Each number is 128 + 24 x the weight over its row's rms, rounded and kept within 0 to 255. Layers, rows and columns count from 0. Numbers have three digits each. The size before them is the row's rms in percent of the matrix's.

# layer 2 MLP gate, 1344x512, rms 0.058, rows 844-980, columns 352-383
105:141117149108106124151144108091152136096079148158133112143121137158138146135127156134139120120137
102:117118146125098120149133143131109144137131160110091143132136193143131149147124161154150111138152
103:135137100125101124096103115125106118122134152145149131098105116141131139132091125130129126113196
093:146107123074142118117137126129115121099116122144109150097139141184159144158169109061112130149136
100:111112134106137127085111092138126078110149135093131129108139142091132129117126069146158164125110
097:103089150116115137120131119135150096160129076132170121111127093119123170142135143098099105144111
103:093135136156098151151153120123124125113108091117104099101118122157127149114128140145133112135161
098:162135106108146117090072092092117116124123109125126140141101131159150142096119151079163147143132
094:164083070128154134100128137120108150141134114134122083090152159137136092140137091112132125184119
105:126124087135135110131108152125143145127129136115132124104125092150145131153147113119115071120107
096:164145141129137095129099139137153137146131127157111144111089105125118134190144123087125147141106
098:155149128122157116113096147136107103096146150168137082145160147123148101138103132140116141107173
103:136140136165166077128138116111161150118138112130136110137090116134107120123125119144107129173088
093:115113135153142121096075146145134136117168136150141098132133108132162157107153162155151179131118
087:071107135166181162107152111152109108139187099146133120170123104133129127125131175113114161119062
095:104090140102162160150112101127128121182103101120107123127143135095129127111089150117160110125097
103:106096172128163118113118146148086103104114138135115116139159154161126155154138146140076114097088
101:119129102133111121110116108100129135143094103140112110122168139152113136128110134127154137123101
095:122187143094112103114170133141131168117142155097139123134162099124125114091186140125153123142135
105:161132099120144143111135160146123137142099130167126135110153096113147128175131081144136128127160
108:130128128094110134140139114176112112101128157166128097157092120117114159143146176114143155121162
103:147125173108131184110121100097104110147126131098138104063125160115138115172142116142155121131106
094:114135102112138133162159173139122094137122146163145131140121138076097159102105117146147091117133
113:112108157113096157149124153116110130164111141160155138130146113115117130127130118120145094144120
094:113099102138142163131135142106160139139126131155124153124107133118145114132143112158106096092111
100:166140156103128164182123116109151128143138121098129101162142144146120127097169162155152122105116
095:160144150127103117138156175147134130162128176116072136130130133138106147117163139138131085090155
127:138128111100171117105137115167106167079119155077104158129123116120130130123105134141130138095100
107:146144101131147139135119145126109168173083140102147146147120132117121124115146118152104090127086
092:119110162126112148134169111105105112092096114104100137116128140139117118113140140171148138096136
091:136137117133139099155074097154091144093141098130178157147142153136109134129111152133104103115121
094:113091118159184151132116153118158087151126096169094088135152148152159136126131105121137192130114
106:083122120143143112137114136099130096140120097101083106085114143144140149113117101124139148128105
093:140161123127112140149124170161091130122164128154080136090099146087160168135144095141105120176135
118:199111149154121159102121175110120151133094118131098144129151126115178166150143117082129098147139
098:150120100101092140171180138149143103127140151072127141095140108150093169094131135106124155136127
104:105116165116123134153106118105143152150157127126149156135161103150075126099125117113128149147121
094:130087111140090103120096137089119121148131116142123072144144107109098125136113125154120134165093
105:105112126146154118111110133128120133087148088106144162128124089106108160123129095138118112112122
103:138088137132127108133145168123116121144087105149163134137117121114169105119112107128126160133168
092:116144124101104139103107106118091192107096130142144122122137138149151132165164156141103117106142
102:119111116100147145130165125165167120174164107107122161137130110094112121133124154118145102082135
104:128096114112093154132093161113079146151114112116148151146135094082127129087092161134104127132123
094:170147133155127143153118104101098133134122136146145134123110110105148097103139068102163092139088
094:125100183132115116159130110126114128109133159107141123141111172138136127127153103128111151134151
103:127130165165114097101148133118092134109157072162124159151124183130154132119129107150111192152105
090:159113124157107139139110145131113129108123111099118126102105117136100129097117116115173124143110
093:099100127146139138159114140168145156107121144117132147121164143161169165125120161169127135094098
114:117100096152105160115098102120134112122106178154129095089155084123136107151151129111135134127128
096:119105158136136092089129136080177157111144123107107107105154088140116147147121125106147152138114
109:154123092111090112142098129111116095115109108160129157117139181110113113142132125119171140124082
101:147116059150150099134141129127147146179171136133164154140120129112142152123142110132089133131112
106:150139140126121129110135109121110135095139140106131142160138110131135071117107128136155093124143
095:147115162139117143134072142103148117152158140167143135126116128154160122098144100127107100160099
098:160152129127137154106155113099109147114146124110133108127167128123168148138098131131142125152141
109:175111148111105123145116162119120151123157170135121147131157093124107150112139167108113124125093
095:100114191137165130113127133095137114133146127147103097105102124159156117125141085147122118117137
094:094138123141122125072132142099066095155100145125088112135118130113131144134160148172158118129111
095:174127162125100127122158137176119157159132119136147135106109080097131136128115138103137153135141
094:146121153125088112069143161106109110136110148120089159140105115116116153143139114130091140133148
099:113152145097093141117132131153169076109083121084153108152126137114150136110131128136154097114098
095:116139120111134156124068129121115102102116109185138171138125138124106117152101103078182128135121
104:157134121120144149153095120105158144128057163154102152100170142121180151165161135088123123147113
096:125110125145076131082165134133103159122077148138148155112107077116109126143148108148147155112105
125:128109177123162131133130146083081138156152118116160129139160095156107152113129097117166159167164
097:117113119080130143113142151092100107129104138087150119104146127138123142164155120103100118160130
100:142148181131152135131058165108146122104125119148168137129104132157162112118118139148116101156128
086:133100158110110152106130152159158139135090180111140127121153113133137129112125094148129129140112
096:158130151132152071138131131154078151150137156107151140150140146120107155123146129135156111082099
097:129128157120119124132114153155117104194098152108156129118143134185116073152111116160121097149126
104:162109157104103104156166090125140149108119161111142143154181171085149125132124131137132139133148
097:104123118126141137113140101101103126156109158132150107165132123099163149089141122141115140117119
100:109121132148101131132161119150085117108154150136174147148080138161109124121097137121141149099096
098:141130100145107122140091117132099127116110113120147153174120139177106095125133129149112144074135
098:123142099133176143154163126107171145172114109107157078142118092178118114136125099124138139162152
116:125103135123122150148099114165146118136161118118118098121123114125089164144103115131136132128153
094:135115107120117142143099150129116147120181097106167106127142085115139131126135107140080131154145
095:137153149119095156142094145139113142146119121152127144149077119104120141121121125159140147127111
116:105155139108119161122147156124199116166090176122091140137127159183118109163149104150124098151108
098:062133151134148103131121149081124124118143169112113100055164133133099144119129159119086145114119
099:166133107128112120132111125158131114111118103140138119163145097113191190097143144112133135111138
092:156108108123134149158112134093125106101093190128077110084146147110083109157144072137150110153147
102:114090127128132118113119159119139109127114091130156168099114121106126154092122107112091113123130
097:115107105079131130135099115101112094165141158135130114116138156131108162136114116163145144165115
097:132125150145132134066151164083149171105066153145104153102099133122072109119102132102127090090146
094:181116139128099158151102153098109122122087123131155123106070135182148110153147142094146168135144
095:114121091110133099095116129118140138140184187118123135120104140137163133134151151112126116107137
093:176102101120121131100117118131103090169154106164171070127138162122120148118134138143109114140150
106:142159162176145140117129125134144114131107160164110124136104165124095126096171134137125096149137
113:144108092118170137092124121110127099148092135149138153143154119131138135138066096101098087092120
104:106130136120160142118090141115136141149158136108132127118116118138116073149128115122111151126158
097:115122121119098142104151116184140084141130124096152098150131128131147110112115168086141135112135
095:126115084121124133145155139110145137132142150118106127145099137129156148154140147109132134179136
097:141116123115144111107117133147139117114112100152145124096120139114116151125160188130122150101170
095:083122125143105164142143129139097100117109165089163175107185136106120091150104081099114114169116
113:071110132098137166133142091121143090072132140172165105104129076087104115124104116151120097087119
106:153148131126164114122136093147162112163135164145198130107153126150166156131138082131125124157091
099:080140087137137106072109108111117138084155116133112146114115108144110123092108138115153102114125
094:147153120109132077121121193198124151134118148094093136102124156104108165129128100092114114127145
108:049156127131124125173119129125131101144121135146139144084128108141152143084149121148142111104115
096:152152144132116152140153127120133126141096109072129136121150127114114134121121130100112165128152
099:104077136160152081125133128097069084127138134104151118146134108108100069122144142124083138110116
101:153095133099142152118123145117136121138165136110122100123139125127186121101128078152142109080127
093:110120148138093112143094104123164134142129180142137139154129131137112097062118140120163145126116
095:074124125143091152097116108116101150127169149117165097076062122110137116101159092108103124142168
105:107137143188139137081087128063125099098115118118172159074120177128151117165143121128140166148149
105:182166111123188125138098177138139122082107086164129117139126127127145113151132117175105105096136
096:139106141133122099089153132145102146119124117162168107120138130113187121075162140138133125127150
099:118128120100142134089134125167138128089099129127136085117114083151119154145117116140103153150108
092:128129105142099158126151132104129121134111158138103157116128106155134110157101119112103117120108
102:103157161148150104138154123114069072113165103139120155149094161116135140148089120128072171097121
120:110120119101137144165124135166089097117120131098146140092162135102118110116153151106091111109163
104:146117148145114123137134145136112161153123141132124145173104148123146102156127125130129143120142
100:121134115170156155153135147110118121128136109160173141108097085156136104151132134117141152129138
090:126112107131123130158138142111120111103151119179123135126117125132129159154139136138109123104145
093:152122120125112131105149143130114132135148099175118123155136125103152163092109124112109129161120
093:089093165128107115141138135097052139117090135149124098140167171143117175158152106116122144084083
103:158177100119133142125112145117106130157135128145086118122151120123116126107135144164133134129136
097:135103104183142106128172118104169099113099139127160107160147113151122131141125138107145092115112
089:107101151151170111120136120147133148111085174190121122155136136097141127126142169115124136105165
096:144142110083126096140094173103167107143134124090126133153125132108116116158134138116112115100150
103:120123151145119128140118150123088110142114114141136120179151129142079115132097140208144092123141
093:176150140111148105174101172115115119146149081143117099147147140167129117122135188100114148129128
093:136131156120128162142079137151139146150091119131128136106139125138130143152164115118128146113137
092:077132122120146171121120136105104185130120117100157185107117124152148116115138120130123151141094
104:104112139128189108093140117115147150108140157132105090177144137133137137091103141156122152127149
093:161091092139125134136128136151141119124071151142122149094153148180128128142075135140104101148129
122:094116123102102135131102113114192129092104110123136133160098119135092119142158143114121145133111
113:123119166121155120153111157108120085119137129122149126168103121112157136116123123135115163151150
101:114122120117107104116142125126131122139114145129141116121133125144153124121095117148100133129105
098:127106108113139162116121106137145119123094163164106109118141106146121137144130102146120130124138
084:105118143123124120086132142145125134166105183109117111127112149122139101136105089123158123094144
099:111106114101139150142145160126128107141086122114103171139154092096129172088122098104101136153118
098:152119158114143106172134138168148109108120116122111104159084087168129084135159139164112128138096
089:169110136098127195125135143134101103141152115134152155111106110147136178114121161134100130091142
085:108101157131122108123119120129122153116143157128163105086079141140078132103138132127108148101145
099:156098146133134088107171106159156147130138141103099134118153158154161169148132142144117124143162
# layer 2 MLP up, 1344x512, rms 0.0575, rows 844-980, columns 352-383
093:112110140086130148125134105175139102112147115154147116114133155102077150110086118143102133138159
094:136155047121138125110137112131147107152134123125137118152120116135129129129117165124137108139134
105:126135090141143146090141189148130146112156160115113164173096135158091103127145139113171114123115
091:124135138133148124132137160169154125118145107128134126151114135137153102133121139131128149148107
097:071103144128142140123141153093115182126063114140163146114174147112130112097156143143167164132110
097:145068114167143106133125086131090158110084144166125126102125157122131136137139103118127141115102
093:120142128135097109151152133110129170106117108072124105144128145142158148100110100138148113118133
093:149116100117169118125140114118094136136098114053161119144117105157123116132110141099176087105167
103:124140158140102150143128110141173115114130096127172126151120111108082130131128093102132131118090
107:138156095089132100103140084113131126163162060154117111127112140109103137135106127127152120127109
095:111146102146138103152137065178135083154110129137099172133168165144120125100133127168125129128085
090:099118157107120105136143141133156156130116130128136134133100143139139114141107086108105100096165
104:146097117169123132143159118135183138188140125138129122130110133132125098099125132140135127120081
096:095148108118144107135147142149164159107131172114154158099109105148106136171132121101101109136134
093:113160152130140123089126111140128173114134138113103111133123097116107122111177129165131122148149
108:139125142127167126136114135151125104111139108143152110084143133107137161128141137123139101167140
117:133095146115137109124126149201097074116160170161080124145141138158104169157101164113097130136121
100:096103098139091121155098131101135093157170129135132115168104107146129120122169132076132129115150
102:123102152120161107146144144111127102137168122143116138132151085151107130141148155169167082117161
105:147117084118141147119113146106114085163145130178121164088125147122103177137096154102163117133147
117:147150164138106142112133135151131137108116153120178116140084128152119128128108190123148144108097
101:097116096134098165138156172149172098102101096122133163133092124114142096157087158124124131143145
092:105142150126130125145115110136137096152158145147133137122161175144163132106121114166110115099126
107:115138139113147140125115119130145129160118145155147162112086075139126140157145134127127110113143
098:104170140115190146102085105101111139133112098097144113119115135141106095132129120155124122117140
099:150106140104125104102077140109110128109100129113115121115136131133120149136131155077107108113123
094:134123140146143126093140090098114106125166118129114125108184114093154085142181110168121137178123
130:124136121120140106148113137147115100124142102150137148144141140096088143108113126104126175181133
104:128165099160122105135132105105126166120126110128120129128144144132100143122158156178146135138146
090:102116124105165130122150097107054076109086126133119162107114105051176093115133132128165139121116
095:132136105130162117160127142127097149097145154150146143121144108159131134174154145111070115131151
087:128141126135082102123131141076071126133114093129124101143126140104181117082142145113138146153162
099:170148121142138126124166136154134126155095121143119080115117112142122167076078113096147148138099
090:121151175175126107120133155171099136113131134111102107148167152098113128121101138150132101168130
106:109131146126133125124058141144157104143125133099133134168140127145144148114110138127156120127125
086:096119131140116125142092143101138143103093095130106088179145107133162120128111145117110128132152
094:160120117142117144143118127110164114157118133145163128132136120157122150141072137129101121154144
094:138106114126103137162138130115131130128132110134148131125150147155157129109128106091162147147175
104:213162143140121141147124135117149128129108118131156095089120131123156126151151147119139117156131
101:130177133144082128120108129119146141152141139133114092104126153118135142161130126124130114131096
096:107093115114139132147097106108103144107165129152133122088112146123125100103107084107130120130143
112:137113147158150111087117151135132122114128167122114131132121130156142124129117148142061110110159
096:122151152105158148116099091106148089124123127123140105095119113098160133141115103094141104169108
094:144147095112102102105085123100169136087124149099098127145107134147072111168165130157108147141131
094:163125124156129128108143064139137124130097070128131170134151121082140178157122160172151147082126
116:145092116119173109093126113170132119124170122147091149103120105171166116165153152114106121124132
088:122117115137147140134138111077128138114104130094080127122122122155175135166121120108113122114115
089:119114136137137140130086132154116112115160150131131161130148076105133156119125146138141122176115
113:114174159111143099119137126139106123155111101118135137128159135148112148159125170147137137092124
094:122122105117112095117107132071151119121142123087109116106116130149123109124115150105121106087105
108:146155129150131108154125146175068118117139106133107153119136150101124145091113140119142124158156
109:129094124130138135122133160093125156163100140090134117130153116131113171122143148157143148146166
107:157157164174088130127102130084153149110122160125105138148143113095121127142117104105093104140126
094:150118098088098119185147111155119144100139128121125170096135112155133137102144155162099126126152
098:129115146125093160108099143125143112136152100087079148124113138116128086151123161077130112148130
116:102150146112106114134122113133090087124170137101141127116155116080091144153102153109139121128194
090:130135127104148120129149128116145140115107171136155126148091125182161148077125141142112131140134
099:117110128102149137156142117075146133113147126112153169086082146137127133108165131151122119153155
100:169136141172103127114152107114108095118093122134127142119125083121144123134108075078110114098133
102:111155126169125098157129095106092139118131122121128145134086121126122110112115129126162151140126
094:112102158119140137134130117175131142081127119122098120157138103135144126086140152153144159121118
094:122105112127140153113141149109191162154135114092124069136138145128124132129127127155090126125096
101:094154157135133134098153145121115144096127143160119112047141101130124107119145126123091113143131
100:137107134130119115142122140083141117156126119135136099154156158118164104142143141096094120127159
129:099112159155124143142102162115115158125141129129103107111139100115163104122137079149119119133165
092:145134127177096099144139132119105099141146144146130121119109113160127109106157159109161126141113
096:137132149121129164107152152152123158117113101154135128111125195142157132144115158131126082123132
082:110155119132149103146141113105109147128123156137102148120168109137136132130126136145142159140126
095:201137122136111131131135149102108131165123130103097090126116139107128122130136118122114138128098
104:145033095117131140096143105141154151154116114168127104123132151146143112169137133141127102128146
097:127102098123107093141169154140085124136120139121135172099114081144110108122144102147112129115156
089:124193154123108110140121148121147098103116176159131108074128154157130120149115154135119156107147
110:087112115147087110174154119123091102102157148108117151166150086157085116116117143148062197113091
098:112112121104105115098111153138122120131140147175088136106109112101145123143157079127118142118122
091:164123145104130158149142134129103133140110131110137119134140109126167118136124061112119127110125
110:113106145164136131118170147106108135135107118118121131148155147181127113107128132106113131139135
108:152157121125094122119134166137115171163181132148119114131168130150100116109107079161152146129131
092:122119112138140126133155161154114145131145109156122135118162140129144172108112108134126158103179
099:112105113132143111136146121133119097090162094150141143134123112040108141117156169103120111132128
101:118103120095118107141136136109162128148124126142132129145108145124137161123111112118135154168145
103:131128135163124122136133105085127140147140138109112122143123150120112095106118109157129146133158
089:114146153132133104115145118126134131143121121133180149154149168145115142153129163146136111114118
102:074124121108153167105123148065116145091143104167133108104130158073099133088145129133107122125114
097:114119120142125134146118162141112147113107112118149117165142143093160110130144116150093149146141
095:173126166150155105071173196137168148125108164168138131140090131148147144128113121122084126155153
087:130146104172183146140162127106080071141129102129097119130144138144132185134125110121133097119121
093:125079083130157114137160103137065096152108176149131142140124149125120106141110096114133195145087
099:128152116134091173104114142133150140117116128101111154099124102136129117118111133135152145145131
100:103093100122147133147106160117113128121111143141125131139093177133146133174167114132109105109171
120:171104139129127122116161095120117126114146127127106109114116136132120148131101146113085125089121
093:102111131095116072119140083132114124152110150115119117102104108130152119098082133122119114185177
103:095114148106121107153126127117112144106106135130141139184155096119118087094140169145136149159165
093:157107099126126161129132149154100153105152106112152127109089123154120081183059161153120089132088
104:133126152161139165132097093175086131115182084127117143084095162088165135153110106097127124129127
094:103149120116153149090121164147164120146110144135149110137099140130106153150115112147104117090121
107:149136168099114124103117126098113102162130122199133095087164150145134152118131129136139133144112
102:145126137145117144117111175132120172116117119116085100115091145104132101082162133148109112162136
112:151121151118070169120120134138120099135132137153112077147127092149124127134099104146091089106145
104:100124144166132087139137109138150136123103126139099122118106142150124187099148102129077097118069
098:111097091124122131119118149137147082084142155152141104168101110140083132108113128133150104174178
097:144123142150173102124099106165113168155108129133115122116141151146149126160108120109156105114112
093:144122097133105115118117108107192174141167141118167150139135117129132165126151083081146110124134
096:139096153152126150138112139073111164173155138131130146136134114150137126143173164119152153141107
106:088169148129094111119204082112115137135100147156122125116137100133145158117120136131121157124144
100:151119150120139120149125105118114167094097120130119139124163089140145141153130082185138156146145
109:151128188144141147109125103111077112099164112138124166098172159134118073106104138118142144133122
098:149099135163162116128130138154126140135142137106151103120110152103120109127102122104128132125137
092:117151122131128138142150149156147162129124140143140127094082124133151151093135144120114144108148
094:124130105138077108136124158126134085108126099126145181121191127158138112133140138146144135178154
084:098180105153182133097109105118137149109120110155135114164116115166090140110123131112122134142141
096:107151137073133141092125129202131134155121133112130140097149150136121126120101117105130133129118
107:092084095117162129155111144119143108117119125119110129136119071120139086122171149160145142117135
097:115132090169155113070095106162132140122141173181135121107144167131087152103134145154117115086117
099:124097141132167124112152159124162157142088137149065129128111107133147154158161115120159174121153
088:122150140115118115136112149139120110112121107133119143139152127121146110155089148141083151116157
097:126114106163067134158122115138175143090122104124078104111093110181109121128121104090097126136130
097:126090142153134173160130118138109090144153079136141138118082134114136128139127124107134132105138
095:116136147132153134143130108106079109095136143151136085083132148123125108142119107120113109108156
099:138147140132122118170175126147113095133175120141138139145141108111098131135101115084145120123120
089:107101123148116136123140130137108109095129132194124102137132156160134112141154116123115115112109
092:130135139134131162159103104138174083134105076100146115100144130120134118132127094119131129090154
097:128175138141117089149125104102122154107120158116133118137133107136161130117126106117119126142147
094:110152189083180141142106081122120154140155136084142087110111121113089152126156161128162113153143
093:131142112068118106098091181173058146130115148142119115061134126143122145129118173103086112160152
097:148107119151146120101072079153128097124183102149109123131128118146114128122105114124118120157142
105:150140141148126088147132152133132124100149132110135113144134171078122121121120108142109152115156
094:114139093153151133096081125146167118109128112109109142073125095104096113115106121132127112052164
099:096122146136130123104127115124136122124169116128140112176110158089143110116113154115168151064095
094:165085163105145076140131113132128128141152181122210156162133162107189153120129109116105108109123
110:119163101131156121130124165128095170120138101126144116135129083140146124116171183104103139109171
096:114092114105119161156121131169148114143202119169123100123100128121134104142109100086128174049117
087:114139156176103136174160143170100149100160099172121103084127131135113101142118164133102136105132
094:150125137103157144186168176113127108159105139119127125150110114088142104128113131108149110166104
095:125108136141120104147112139127111125124137145148157140093139159100128113131127116112144148133126
097:121152153100145148121133114137144086161113098126155169134196129111167079144134109162173161100156
085:145132139098144117145140166177119127125140076155142137089154121122117145110146140087101109155143
105:121140136099156130108104161156102149102072107135101126096167148127149155167121131160102123127150
# layer 2 MLP down (transposed), 1344x512, rms 0.0693, rows 844-980, columns 352-383
096:115149172128110137152092124124130095175086106134151104084115135172157125122142165087123115127168
099:123089137213154141148138131095117132151141161158170080122132105075135098130117149134136140107126
102:127130085132120099078094155101146130107139164096079140135114134142105135156107155190138169150080
096:117117085115084132128071153131137113117164133066163105185130094121082129108084126126134162116127
096:075177125072119118105119111145115177136127148147125135108075153152115189140134102152112145108144
107:112150088140101101181092132133145126093112148182143111110154165101143149132149132116146123117148
100:146134121146109148086133153088110114163108126143149101151170168147140120096104169084106159144106
091:123110084113104134143127133129149093085084081139157114169140112162165153118160136141114117170084
096:147119141154115131143126115119174115071104172090117102162163132120105117144115174128093137180137
107:125129101118126108093133115125157115169153146137115147092143174179151107130151127155138115127131
094:139130201142173084132132100123103102109131127111121111109154124092168103102113120124121124128122
095:129177161150139200161156129095147128147121128131120114082097132104118125134122151103148099155129
100:114112101147115132146136144147146144141112116129126142165130107133179125153149132115130147144146
093:146102092149132139181158142121121101164121148161155113141178102117101109119109113146179120186153
093:120101124110087173087115140102119117104148170088157129119133108108128147136096120103103120133102
094:138141157152141147143134110181131157127185138158176122144126162124083100140134144142091104128125
108:179109099100141111140102136115122099142113165103125150156138153166095177125172150170111159157162
100:086130094155130149111110169160123106128123090145125088121131138124126092115129135118120121124104
099:150137096119105143134142151118141140124136138076125106118116118128116155126150139126102105139132
110:152118116107114155118107093158123077131124150139138162120138102126102131119156108155155134142149
115:111109132135132138157151160181160202100126164140116107147113095138139141112153147108131144174145
094:147149153162056133123165119153120087128123125169105115124150107192123137140127114096146083150098
089:161115134128087086120147116138154137113141095121116143131134086158128136178140101164141126120096
103:091112121165081126117123137172152126135115113128112087124128083163156131165138149136120122122094
104:122106108122081130124127176121082157156144118079100097144122100117067137120171141190083152109125
098:147145133107168111125121134133129123114116101133095109144117107122149150127115145103114185121111
094:112131120122136123099108162106156162103090111132152131102132125161126190141153131132117139131137
121:093104146166078117101118136133098107173111111147121143119131122174143143160110153112155152079141
104:086150109166157105148085168150133113174105128108121138067154144116137192120127130131183123148104
097:151156144150141114133116132148104062119140134062119109165174105108128102165121123126193159140140
090:149197134128150147129147092158171167065139120125161119148098114135127110115097108165157106131111
091:155096106120130138108097131095123128165099130154088134129133141133148151131129140119127148146134
113:124172111139104114104130105119122166174117164112086098115095154140095079147097164126139137125165
099:121131118131119151137143152175133130123148125147127160161104141144149182082107143120097104175108
101:087109148068147143113098082101141171128079116106072151140177141104118164120149138148136144096184
096:136120134130143107104106160152119124160109129167087151124173107113121162114162152161112090114104
096:108124123149123125143112126127145120094112092177115088132139114114072145100070099174176166104118
092:133195137097116143159123163150124122086159097086141123104125183143142091096102157112149114132142
092:099136132090146164143085112100142144133133104114115150108134184151093105136153108145159152134103
109:128105099134118142136128162075117156111138155131146133119165120131131147183170119123085118135138
093:154109159173118135123130084109119134186108125105125145121150122084119147123105095126141107144088
098:161153108151099118120109126154114124097138165123174138142136157143116158118126185111104092137157
097:121123101122153096162156133125122107096152149176110124117111113136110118138125113113115139202121
094:139116113177135149098132172108119124112122114130137142127128141172118167139112147133140135148110
092:137175117179112103159080129139146085076148156100146139096148160100164143112103165098113134124146
102:104107107109159123092088159090152140113140135100143109129106119099162100148114150118132067179171
092:106098160122111113092132109097176120094109122097133117151160076123166092126139138171105113111152
108:081109099129129145135131135171139160128124116123081098103125142110188123061065156100114113121135
108:145134152124071102129148154104109116112153149124089132085088173151146125108118139138149111094113
101:139085142121126160129134125158132054121129116130117109116164095119145149162124148135124116060137
128:115143120098157145154117126160122120115122119138075100114129118114150070139148083127110135105116
097:077119079138120111131176117127131101124138130143119091167099152092102123085083111148142130142128
103:128132098095123122142080153147134140110076120128119122158158100143095142131101121096106147115165
093:105093091149137156087128110113104176103146167127128220144081160118124137107098122160073142182120
101:106144124142071147129081103110165143110116139085119096115108135135119142103139150116123111172091
095:154120158154145151141118122141136154146150141144103110141138085078090154146128118171158100162129
096:151114065127141127191122165158114156097105158161109151125168137060101133079108124131117142141111
097:105081120179125102121136111136114122103105145145144124104187144147116141113137184144151128115150
096:070120169075145150092142120100132101117085123124099125172148150064109137119110138123118108154118
096:115130149116166128119128117100132093121095133121080134107104109109098146109150114148118140171156
099:166137140121098210065108115159115089114138097139096123181128184094114126111146155134098155122113
094:116133157146143159101140155158101118097115143103117173160113143141099120120146115179097119133120
104:124071113104124084118090154133080112154137098119119142125150088156137186117123143103177144125121
099:148126123128175123154112150091124145154159108162094127135111166209124138153085155177093153123130
104:156112139091141176153120124127153160140111126089097097107157143098129135130134162130146111170126
097:135149125133106156100101147120124131100124139149124108177146097139176137092193124129127143139144
096:138075125129143144137170122105147090127120142140136136130147155107129147137149133102080146116117
093:119131102105086126140134115115144150110153136147158119121175146131178108120113109116132159145149
099:126101095114143139097150128124120130102109105098163131092107139144151137123160149133148105151078
102:097184129135109124105118130132159140089115130187151119079104094065092164174116102147142138108125
101:141121105151159163162119145099088118168148109152138130090149127102112108151167125111133116119104
096:203109132119150100138121113122139118130117126110083137164141157125120139132170100160128116115134
114:116088111165131115167156158079115138114148107147134176158120135140044134155098167150109114143114
098:144164132130137115116122146126104134161132168100131132119112097130139136138129141132132122163159
093:187111144099137173133116124122140144147152156118137076086115134125108121115121088139164151158156
102:154124157142122097127145134119123082148106098115105163150156175144136132119093151124128137140108
100:107159126087150086144086111151107083162114132158103134117088122162117151161070150133107133134079
094:132126103159108107166157162139122130137108161161094155188099137120099079143128140138114178123170
104:123115115135132098127121138137131126101138126115107156093140123107137152168158147156136103113147
099:084133150094138137105110101131150159095136105141150150147134109102120163127120141148133149124113
095:145109157157127141148141134105128133116116118134128103111121116132157153106131139105101140103101
094:136161170141119144102145123093123138190084153131122163099112132124088113153123137123144093143117
101:091135102090170136116141150090176168137162130119134138121103100101164074178152163135137082157124
100:162132124101135118130147112170114120138157117129162132118176119153144126161132147111166133117120
099:162134124148134104118095136116096150115103104128134177155088149153149167157133099118113127130132
094:127145129095160155127115108173139123144125134155131101091131101154150117109093113170138153123107
098:113116110086112104127140145151142161138153128162141125119126139130132087160159110143097153091167
096:149137147092148103127159162079084094137102106133158149154122090126121118118161088104100095114154
096:114127147132092130114153133132132141150136127110121135131123112154108142110124141128125085124136
104:135122131130160094101159085106150164152118140121132117113156150119156125166119155099101114135124
094:124149101119131123130103118142143122123119102113133112130143170123189170148115144087140104173130
105:163139126151152125146096114086140090114156134126132150111117122106112139134119102105148109130097
099:186119117106121153098137148131100147149108157189166101146139140167107136098142140128156129119144
098:120154110109145119149150130120119099101104115118116086132150099124087145088116112112121109071138
092:129114114160115146105144147136127121151141106113112110098158105117121094142107116137111104142138
099:123108096136119126112103119088166123153138142116124141128138158106135103142172058180131120127102
110:092112109132124155136106143116103108111160156116146115101114142121103117132137126132141141131131
092:108122133128076165083149105168070153103129143126149146143140109134147122083113143100139126112141
098:127153091143110102110114110164139104149151173100096138120131129142101150130155091131148144119149
096:084162155121144141154173160118145110079103142078151100124154109097144126115184096124098104160139
099:102112136129130132102086129088147141148184113168102148096101131113153119106095163173162141111114
095:151128119143127184118084148118106144157100163092154168125123130144111117096117115128111128124145
096:137112104111128127111152069131122111158149116105084162115114084119138142169152154134167106157078
100:137126101140162110120106093090176156136151115129172120096133142144116097129094115133089138143153
096:154079159139145094135115165142147123066119137134145119136172156154145115109102142140125112129102
124:070119125102164200148130133105090131102112124090142144176167153150141109120123087127141151118125
106:140051135118152046119106141141138176141172126100141156132154092102116100173128102060118122138155
105:135098120105138150120111107187170170148152155128182133144126132144160142135129115169185135128182
094:160134087107137122122119085119183091138102145112137128112164093135105118156120141174130144154123
089:114117109067155150152139142112141116111098082109180122141125129137157150179133144095149140137140
097:173104147142131130146122128125129134093168121127107107111147141157128136169134126123065159134124
115:097095108120108141182125155123131116121135136119159178157119105116123120130120150145126160118128
100:102140130139171108079123082095138091107149158087072115113154134120143136141153164141088110147149
096:157140113137138151154102109143134069144146158146144161112122113110122114149129160149189149160134
096:117092164146118125119154109173138147155177140101125143086145118126143128143133136104137123179112
101:141119103143142154098106110139129122153126119160125106120106123198133121132123156101101116140107
096:164154102103135143144132127161165109133140110064128173141110093147110141122131082157126120129142
104:115138172132149064132110124130120098110122147115129134112147077094129131122118087134157157106130
098:103123142156127139136137089142109149137159135151119112134098095113129157061092121187121145118111
096:113110170136155108132140145178141130144108160156115136146142095118132133155142105183136097091125
100:106159123086173102086110100162174182117138115115156156156133155117137081121173112141122095150118
102:164096115136142131146095147163098131130147091138134111155094125139101097148139112142137143133078
101:158130148148116139109098111118111144153128115088113151121135205117068134128121118120113139146137
097:092093157131140121133089122134074116132130143138102126145119168124144147130171100114110118132109
099:119132155124137137077128091059085135105087129073139162125203151145172121077176144113133130099175
102:130116110149157128119106114096108124127145128088130114094144160156080118126129122162092114145163
101:137114131171148170115133116149120117141161159141117156157119104182113097156115134191127168074123
103:070102149161150154087120119140142102145148108146117123146122133132111102112116140141108161097120
114:119134156112130133159120156120134136131163158124123119143143111117157129105100137124108176127105
100:142138129090143134140189154116161119120123147171127094118110122113123158098154142087108093129147
093:100102117130144111116093128111112110132091102151163142160078120150122126120096125069114124084144
094:128156110153161099082126146120110110116086109092121151092123137119148119129162127166132117151180
099:175109132128138155110092097097138124122131117103140149172153093125119130132145125133128103093130
093:172135157153109158130138107059114100121133057155104113142106115159124117141160152080110140171097
096:123090096139123120112093108152089142127099149116148157114157123135149127151087105103107151107104
090:088145086141160105128134129130118112125070117099137142163095118083098126117120133105153089157150
102:157155125073138135116116127132154120147143109118086143127169157116158147155134119135122104183102